Weights of a small GPT-style language model, trained from scratch on English Wikipedia: 4572 steps.
Each number is 128 + 24 x the weight over the matrix's rms, rounded and kept within 0 to 255. Layers, rows and columns count from 0. Numbers have three digits each.

# layer 8 MLP up, 768x192, rms 0.222, rows 671-704, columns 0-191
111170165112154095116109143147127112136156185105102133147132125111136115099097144115140141088139126127091106140146126064143108143106111108159131133094113142112123110180111146089147130148167143124110129159151135102120093144157107096160138154099096130124199134127129078139134149155093126140126135125112172144108165183140120146155109138136130159102153152111104115117146164106121135113110126115148068106092157114093148105109120156124130141092148103113110140145091115134141174104077119121129141123111099115105132162074117160149150164157125150121161188167150137117140130090139128095
099117124131103112118108134128103105137157154117123099138129150161092182146131188168093168115127123114129141102105158078112118136147130116104109116123146150097126113144161097138151154144127111116143136128131156126114138128130123125162148135120120116150140119120039121142143124099119125130144136124145177105154127108104111145151107107137153103115175146121110137137119105144103141140109175118083134119146115116117142128104117143132177130130164169126149119120128130151145121157129172118128120136127104120123136127122087146136096126166142132123109095137110119135091124126143103084
114112121161138135073117063165113073093150139091127113124134154105141130148124157144104123135110124099106159116100139140145163168166119118159134136103119147104119132107082146102116132123106191127137101129137158136129143098150128133146140124136115091168121121098112152101119141135107150180110111180104080140133111115150128119148122127144135164104149169135075101121107097102095137128179112090150096108133131106117111095112153147101183122154140105142069175136118104184101112194124139085126131123144173128141140155130153145120114104157177121103145137166168145151147120105099134096
144132105137111131128156112128108118156122152145156214104110128151138107153104104118142103137129103104137162111113147110162149121108140110111174113174143110127109139114068155109100116133100128128119094103146183136089092128152101093130125078131149156119151114130109115134148129113102097133131150136127121123138121113144140125176120156134163103121124142124105120148164128134128092135067116121131137125160125136111115132146149112158140107086107134127126115101159153135147132080132106104122122098113133159175194145147141154104115158096179136150094122137124087130170085139117145123
168144158160152106152155130123116118123138143120131136123086172125133123131152108142124127111165123130099178093097142134107131120115156137139157148137075111158130126119098101129123130065120103177111131097113126098111136088132140120115090146118138122131146110192102110068137134138134160130102154144096128137127112084129085095168134137147121127122144105119119141151145121111114163133146137170108111139155115128095131148163129134090130123155111127110114102118119101124125131175126168099105159164124076124093135112126148174131138132136150135161114100129124133162094162111176129150
148130131127123106114154122116122086123113142101117126082176194089129108125087072085110133148150152133125129117100161082168140158102102170132133120109092151101124134136100145168169133136180183117117142130149123079128174141120106182127147124104147127159157109077097126136075137122143136139132113107119066119101111162104139115128113129181140087104141076112157137139113086098154085105118159150175136143107152145107161134137075135113162128156120160147103170119135134142088105118138114133125131150133122087107122122106158137129158112150157133153166141123154107157129136174117094132
143118133138137181118172114093120127135136113150122153095147072131125111078114139096116161168134144095118135103140115156122079121131134154150133145136136159135097136142135122116133124118138134201167187147144134150110117108111139161208112148151092160095077116119113117115092107112154169116129133165163142114146159147128104173115124108141153120113169146100085101137127139132137123158117089121096109156205071144104148094096152095130140107155097129185135149105083116083131080121123135116111097099097122114178165129096115163148141101167111175160146109143095137093117128105135090110
138065119090126137136145127172122135132148100106097121096125098105127096139140085100134133143133161137112145136144133125162162098123097138176172099180110184104096108139128133146161150133109126123127141153148107099135157130104144138106147113131129159100102162094089130147130150110141164114138155118148107139136171125122158120100096117127111136152107126167137137115073133141147139136135107131123125120142094120156129151145065121130136107136080121105114115118180171139156144091133103117103154138136092104131147154118125142139126109158087125120117120168131098134106126151115158121
152117115093111118123172080116174150102122111119125136144149136162115128150102160152156105168144116148104149110105108123130184149083168129119152101097121089143159136113121080086115151102151140099124142154153129138105125128117133116145175127124126109150124176132093109104109138103098183153090123127115117142109104132164134126150159119102099138137134140116136149124101134160085156114081138138146154141142094141160175140160066131092152104181176162111122132150090113086124158150147111134128123137107080139108114129156160102125132125143146130163128113091126098107091122120136156104
123138154146120103133161157108115163115154137086102198115150133119135087146127106125117110118167135098116128119139154120082125127063128103134113114138138112107174116114124119163098178096113108105154165120144110131154172126090157135141164128130143149109104103160115141152113129111109117155107116068126129118161144129147164141101129125142103127110071160140112142132106122128154133139160101107105114157138099092124092141149145143093122152140071132151126139137126138109119161171144200138088158124132120112147160171137111115133150145146114125144105083106148135159135121102158115128
107131133104109139116118129118131115109100114131086124101102137140145141106139144163134109133194123135105097098114141122159092111145150152159137139125119159116154117156142121119124166133110139125136151138142116098131102109131091105104107132098079116117110121102095151136087099149126105120123110103112064143099157124132104162139093143137152145105124131111123119172140162146155119118139174196152112102177155097150124125184123097131153150142131119099128150153118083142143131156142094176104146117137142127120130083115111129093117162131118129132128160124142188173114131126124130120
160144147169117185149120124116057136127129127101119116183141118114142125120141135120080140155147075122144144098104127156150145138142159119101146137116073144139129151106136133136135094097145102123098120166099157128133092128116182145113108170104140137140164139125100084108108115145081160128115141137130098109130109117136107148163138102163138122140149118126163153097131108107141158143148121166140137108152117092130137135121136163129144121148116121112135096143146094139116153137137121096103137125100134134136159144160135145127139126112133112123120079131145144105087131142181090119
121109124106112085143153085153125139109157118097075134159159096120117146122119095108150156105095100145095128104119089082129149128158197075135114127159089135140099097147168131109114135123146141101111114127130103151116135155160136135140211105131111152129184127094140155084136164128159153102148147173124114111122112160173179086103077159144155095129150136130121145137110107136115142123119167101168156121112118161121086162125099167117134075112124131137104101195169143158131088157104106130101205164111099158142159109119149084136093144159189145085131149096119113116144101102112124116
082152089146095096143120170156112127144134144164136175151156161101133133085139138130110144095174143127082095123102138119148107125117118130120093134100133124112153073139098084131134130146117092121155160127165140095134173141138101127106113099145145120130174134093120124117109119108112170104114119156104113109147135134131144150147141122162128136168116111149118085106142076132139141146115145110126139132137175109094151146132145131168114125153104125151144166157149116109120108144138132146133159112110134126146145071121107117164131100156112124152093137174136112123090122141168112083
069172173139088119151145106133104129108128151119132118138138125163095165147099174091131115130159177142123152133149108137153112159096150101141134091167097133127154162104135111126149134121121131141146102145135097159120126121106098132168117141146127154115137128119112143087105100111076163124105139122126153090084151136146159116142157102106116131127077130117103143149175157132119160147145106122127117118169157137127123084112131102071084150128151112146116121136137143184114129097151153114100164099135110108109107146129136140123137141153148123121134118115120111123129097071111132132
109186161127125107151091145128108157134138122123122130101112102160169089126135127123158117135157150080098123133127111105114125181082130125139149120135160116139095173145115090126136140175121127109082187114153151142123142116153135096114090149138113148107133137091163116131132117174094152137170164123152109118146132160125112114146128120116144140104124142104113131120150139131136062138110145112116109097153127119094105120155076118120080129108105116116116171107151108091116122160113125150135184143115088118121116101137148130146105154167143116141150161129152128131135130138117132127
131089101146106125127133093126127103129147166102124128147138097148124170154133160160116084091121151109103179106101119108133099169177136097080106066188092103148110091109143113156155120151123158112130090155130137115110123139124147135110134136164128149112129124144133126127103149128120133142117128111161127136153166101167147149139148109151104094156100117141091135166103155135157082099155162116145071122176155128116132134171136136164170101169123145093081102164155118123113122094097163093130147147152089155140135105155181117090113142057144152131124125134122121112107139088118133138
104139130128141119112129093158138105136169141117130127122141194135081145140131157128152147123144182127136090099115104122150140144127121106123150081119121046171130146117116104137099107112132091150120131114090119117184158088120140132162119122122121072122117148130142143116151179071127146096152141125129143099081168147142160152114090078145170118121136164145114114096123085141120160112114123134135144124100142144170135130099166145132143128090165096122116112136175113191117146139170108095122167101113124110081155101143134151088144115064124103116148170165131112064158112137112172126
131105165154162120130139149117106150090170120135138137102116109109158118168104164127094156120150119112166133131115118114170127128120115106080146158116112116131151132141111101106115125117159107123119141144129150100144129111129140139117161093177134116132142142148104123157105113141115168168078083140133111087139156079158132123092136130123101133070103117134114121112113132180144131122142108102112135122121145111091117143146124152114131114116131163147128122106098134090131125161143106152138150143135127100143130095099166116136124104148109151129170143112113123142097202111132113113
124155121118151155117112153164105108105126110123132147160152125151128134108079091137118133136196127147121160098090138099164133102116144111145078140136096130143104085089148112158155159093122110156165159095121111131135125088112133137137135139140110144123120121160104120122146133117095143128174131089146167107161139179137114079146102103119171088176111123132144086104087074119148126164101149148128117102108096104126136152141095062155132089125160117131130144105117138145093119160153141087122129145095137121152144118130143129121128140124161134157155146144120108178148188120142112145
106121121100090122101164139142092080156147121113107127149102172121130136115162136106147147115138115155152104100142124168099136094108125108162094110155137124152136124129068090141131095155133150149159128119156104168129182119092169151107174149119125126116111096133134142167145114112148174077129137126110164153167097150121160171121134138090129131134163167103149130128131119099131150115102128072156081130113101145142103145144150131104095111119115138171132106114096111059142115174130142087153125119118143101155146129116126132114148140117145178114126112122156104127143110105162096140
143167144174091135159100116133112117171158145147119168135124142164120147118179139159100110146180153160089139154131143127126125117087123122150126132106120149122133080129139163134131082094121133106076121117141164134157125133121108126115142118109151130092121124105114125120139119091128152134075155143154108121114113096103130130084083098116114134109129076104108101142087123114179138139121138116134150122143110125090118099137171122115088147150168117123132122189120114128100166095150153152099148107147146113120175155133140114102126118123108152139134137132121131150117149140149121102
140130111138115130150158102113111133165141136130151131130143104086130114126080140095127123130102111122158106131141124100159153133087155136138123145148138120124121111153132129133150100142146151170137140158115132139146127115142128107123154177115094130095157164105107122132116133171111125120115144080138137119127091128131140155123088134125142175078091132144138135102164104157125057075120177126113143135154116130143130154157096107109116148115149126163169131131067140132104139136100115127114098142123118148173137127143149149125133126173110146154128074151095134113149120131089160141
110107139148118077130085151133122131134116169101134143130103117120166170145141140120108095134077100136125139126128143133137130140100144144116137158122111159155094100129115089155123110110120121105167115135094160147142144180129130135123139102100068135154125152125126179156117135128132113149100121109137115173115168167151148126177146141130118132136095119104100071105170150099167118077091099133113128114121117087106138124086118107123134074073125114118139105154175142112144124134146140099103107152137124117158091134122151106181125166156120171135178138170095176101131153118161153118
117116152165089131101106123135150182133124088157119134088143173122152110141117137159137126140151123080149092121115130128112119114131083155121092112133119099139130099126096104128143107141153112101105132180172178121125127129126141111137124111138178130084128143158104153107120138081122152118144120089152103094152127178111140125138185118080133112110134142162143109079142120135151134147118149116124149171189129136096122067105129105133164158085125090136119123085097124155139131097146114123084134116119112126117159144120161158183148141148093151129143104103088129141153157125103157127
133131135119121148141086113105107146123176113115150127099066150113142110131088146114120168144143123135123098132071167116116115101115094136161138138130123154094116105173098115087129146140120164097128126157164123115159149132119099127128108134116138108149117105110154151082091087100110150163150120156134129111121110163126101138125123125098150160124129132078147109148083165138103112148146139113115163130116171120150109117181075173096127159150119160153139114155191147120104125128117140137132125126189088113149138112155132149114168123067151109176109114138101145121108161115133135141
133129114104111133134144157132115124115130134112069143144170137097158176152109103155131141137127129110115144115136150091106110147101091123088145099139163150152147148146136102118142171090126115160125081123167094097149128131127136109110099157108104159083081144091098087113115174125145169095140122126126074123133137139108167091198132135134117128108124167111095149125127099137122141148134108141125118104162128126143115183117132100151096105164140073177146116100112143114137146122080132131131139114106128117087124113073143139146131145120115146082110140159166189142177130115150152136
138127149150117125104160104150168147150123143114147105107132132144156110138108194181135087104148141132105146094160133064183065115096138160154119138125158170087108149155162104122099086131152181182152158141093101145130130122182145125101092135128152124115102080118147146113096150105111100125125131159174144134132127162143118126120135111096101185155111161134099133139113136118154124074107124126069126094141131109113108185153148154104162104155144121084109119106137101163151115096145142088152132155144108147165134087134135133112141090087144105106070115149136109105110172133117081106
131063115116138137147121116142142126115137088097174159115190179124162122167095145113092103143103119102116122113139176119142114133112128151134094109136111157100138176112085154158151127129113151124133151116106140154124149107112137174126131141132123093170134049093094142137084141131118153129135117131110145152086122170128152139133139132101138126120149126159116114119089151098151144129147131141117129126120160102105127098113122098111163106183127097131090100178125104142121144199146098077161105131138133129144156120078124098141127124142127149180127178187156082163090141111086094121
133158122153134127114105119105149163153100141128117109143142132146156108134118136145169113159118120106152117118110138121132164135158116083152109134121107125132107099135114148142133118134151103107124168110115109121107168148139105120152128152115094147118101131130130097132141108121118121150102099148137095143146128112121105096147095144130118140119130121127176128154138133136098158140076093124169117137167106137135087147125146122132129093129120142152134143146104142154154112125107109124127147120112093141149141110137086112125118124084162142145155129142149104133123131116146182177
144129146080081100148102119085136138107122160111099126107102128128208118102106101132166112117132143084093129168146160151120115130141102140126101135103143134094151148123167113132118168100136111123115096120135092122115134127087145101135093069141147155126106149160143157135138120141119098126152166113127131159139139150157157134128135093117145150142107148121108146179126139128174119142128156117095128166142091095114137149123128137156118124131132168151140143104143155135124169102082131142134119087109123118144167169165119134123136129132114129114104138134118113115096145107158065101
120133136130100104109128154130113131119108106100100154132135078148146149139142085159101144097103125132133133159123162114161147127162158140147080113113133108140136088102131070124126149127127108101137115137137124116131129123159161121110115147143127130144151109134176162079111130129114151111115142142134111120102135158140158153087139133174134117115175099148090136104098147144152131136106124154126111172165108104154108129126113090134146157110123148098138126122131118148121136174148117114137113114163088124120149145100088103141146123145180151104124095108120142082149109125140117162
111089135145129087104162147079120156134151146118129164102128135129136108103123119126142101120145164143099133140132089134107071137075092136123112115155144135119109075126117115137148128121100175144103128180121114128170126123148128125119160115156116116085158164117145150114137159149126135127138120122134150126178130109105116055157124121105152127146114115104085088163118170125122144115085104124111137112169134139104104123130167146161137133109100110101098149177141138109142160104100108102139153128122130151144154161155089159117099149110152181144152168126090140122137145162074122137
121127139141124144110112109130088147121170091172150128095146131138162092122159130121135128167137089147133136121097113115131122138127155095086093123117129146172124102117126109141098131138095088135111134125157140109111098115149128149150129121120137133073089139127087135156141162127106164128122122148104193104132147101178096059138130128133137153107125122121107116128132093126143130184122098163152147144156151100104109189146117150117138140156128161101170118124104150140113139136151128095137078107153133138142097091121167092133130108141087144147127118147117126090151119155154151143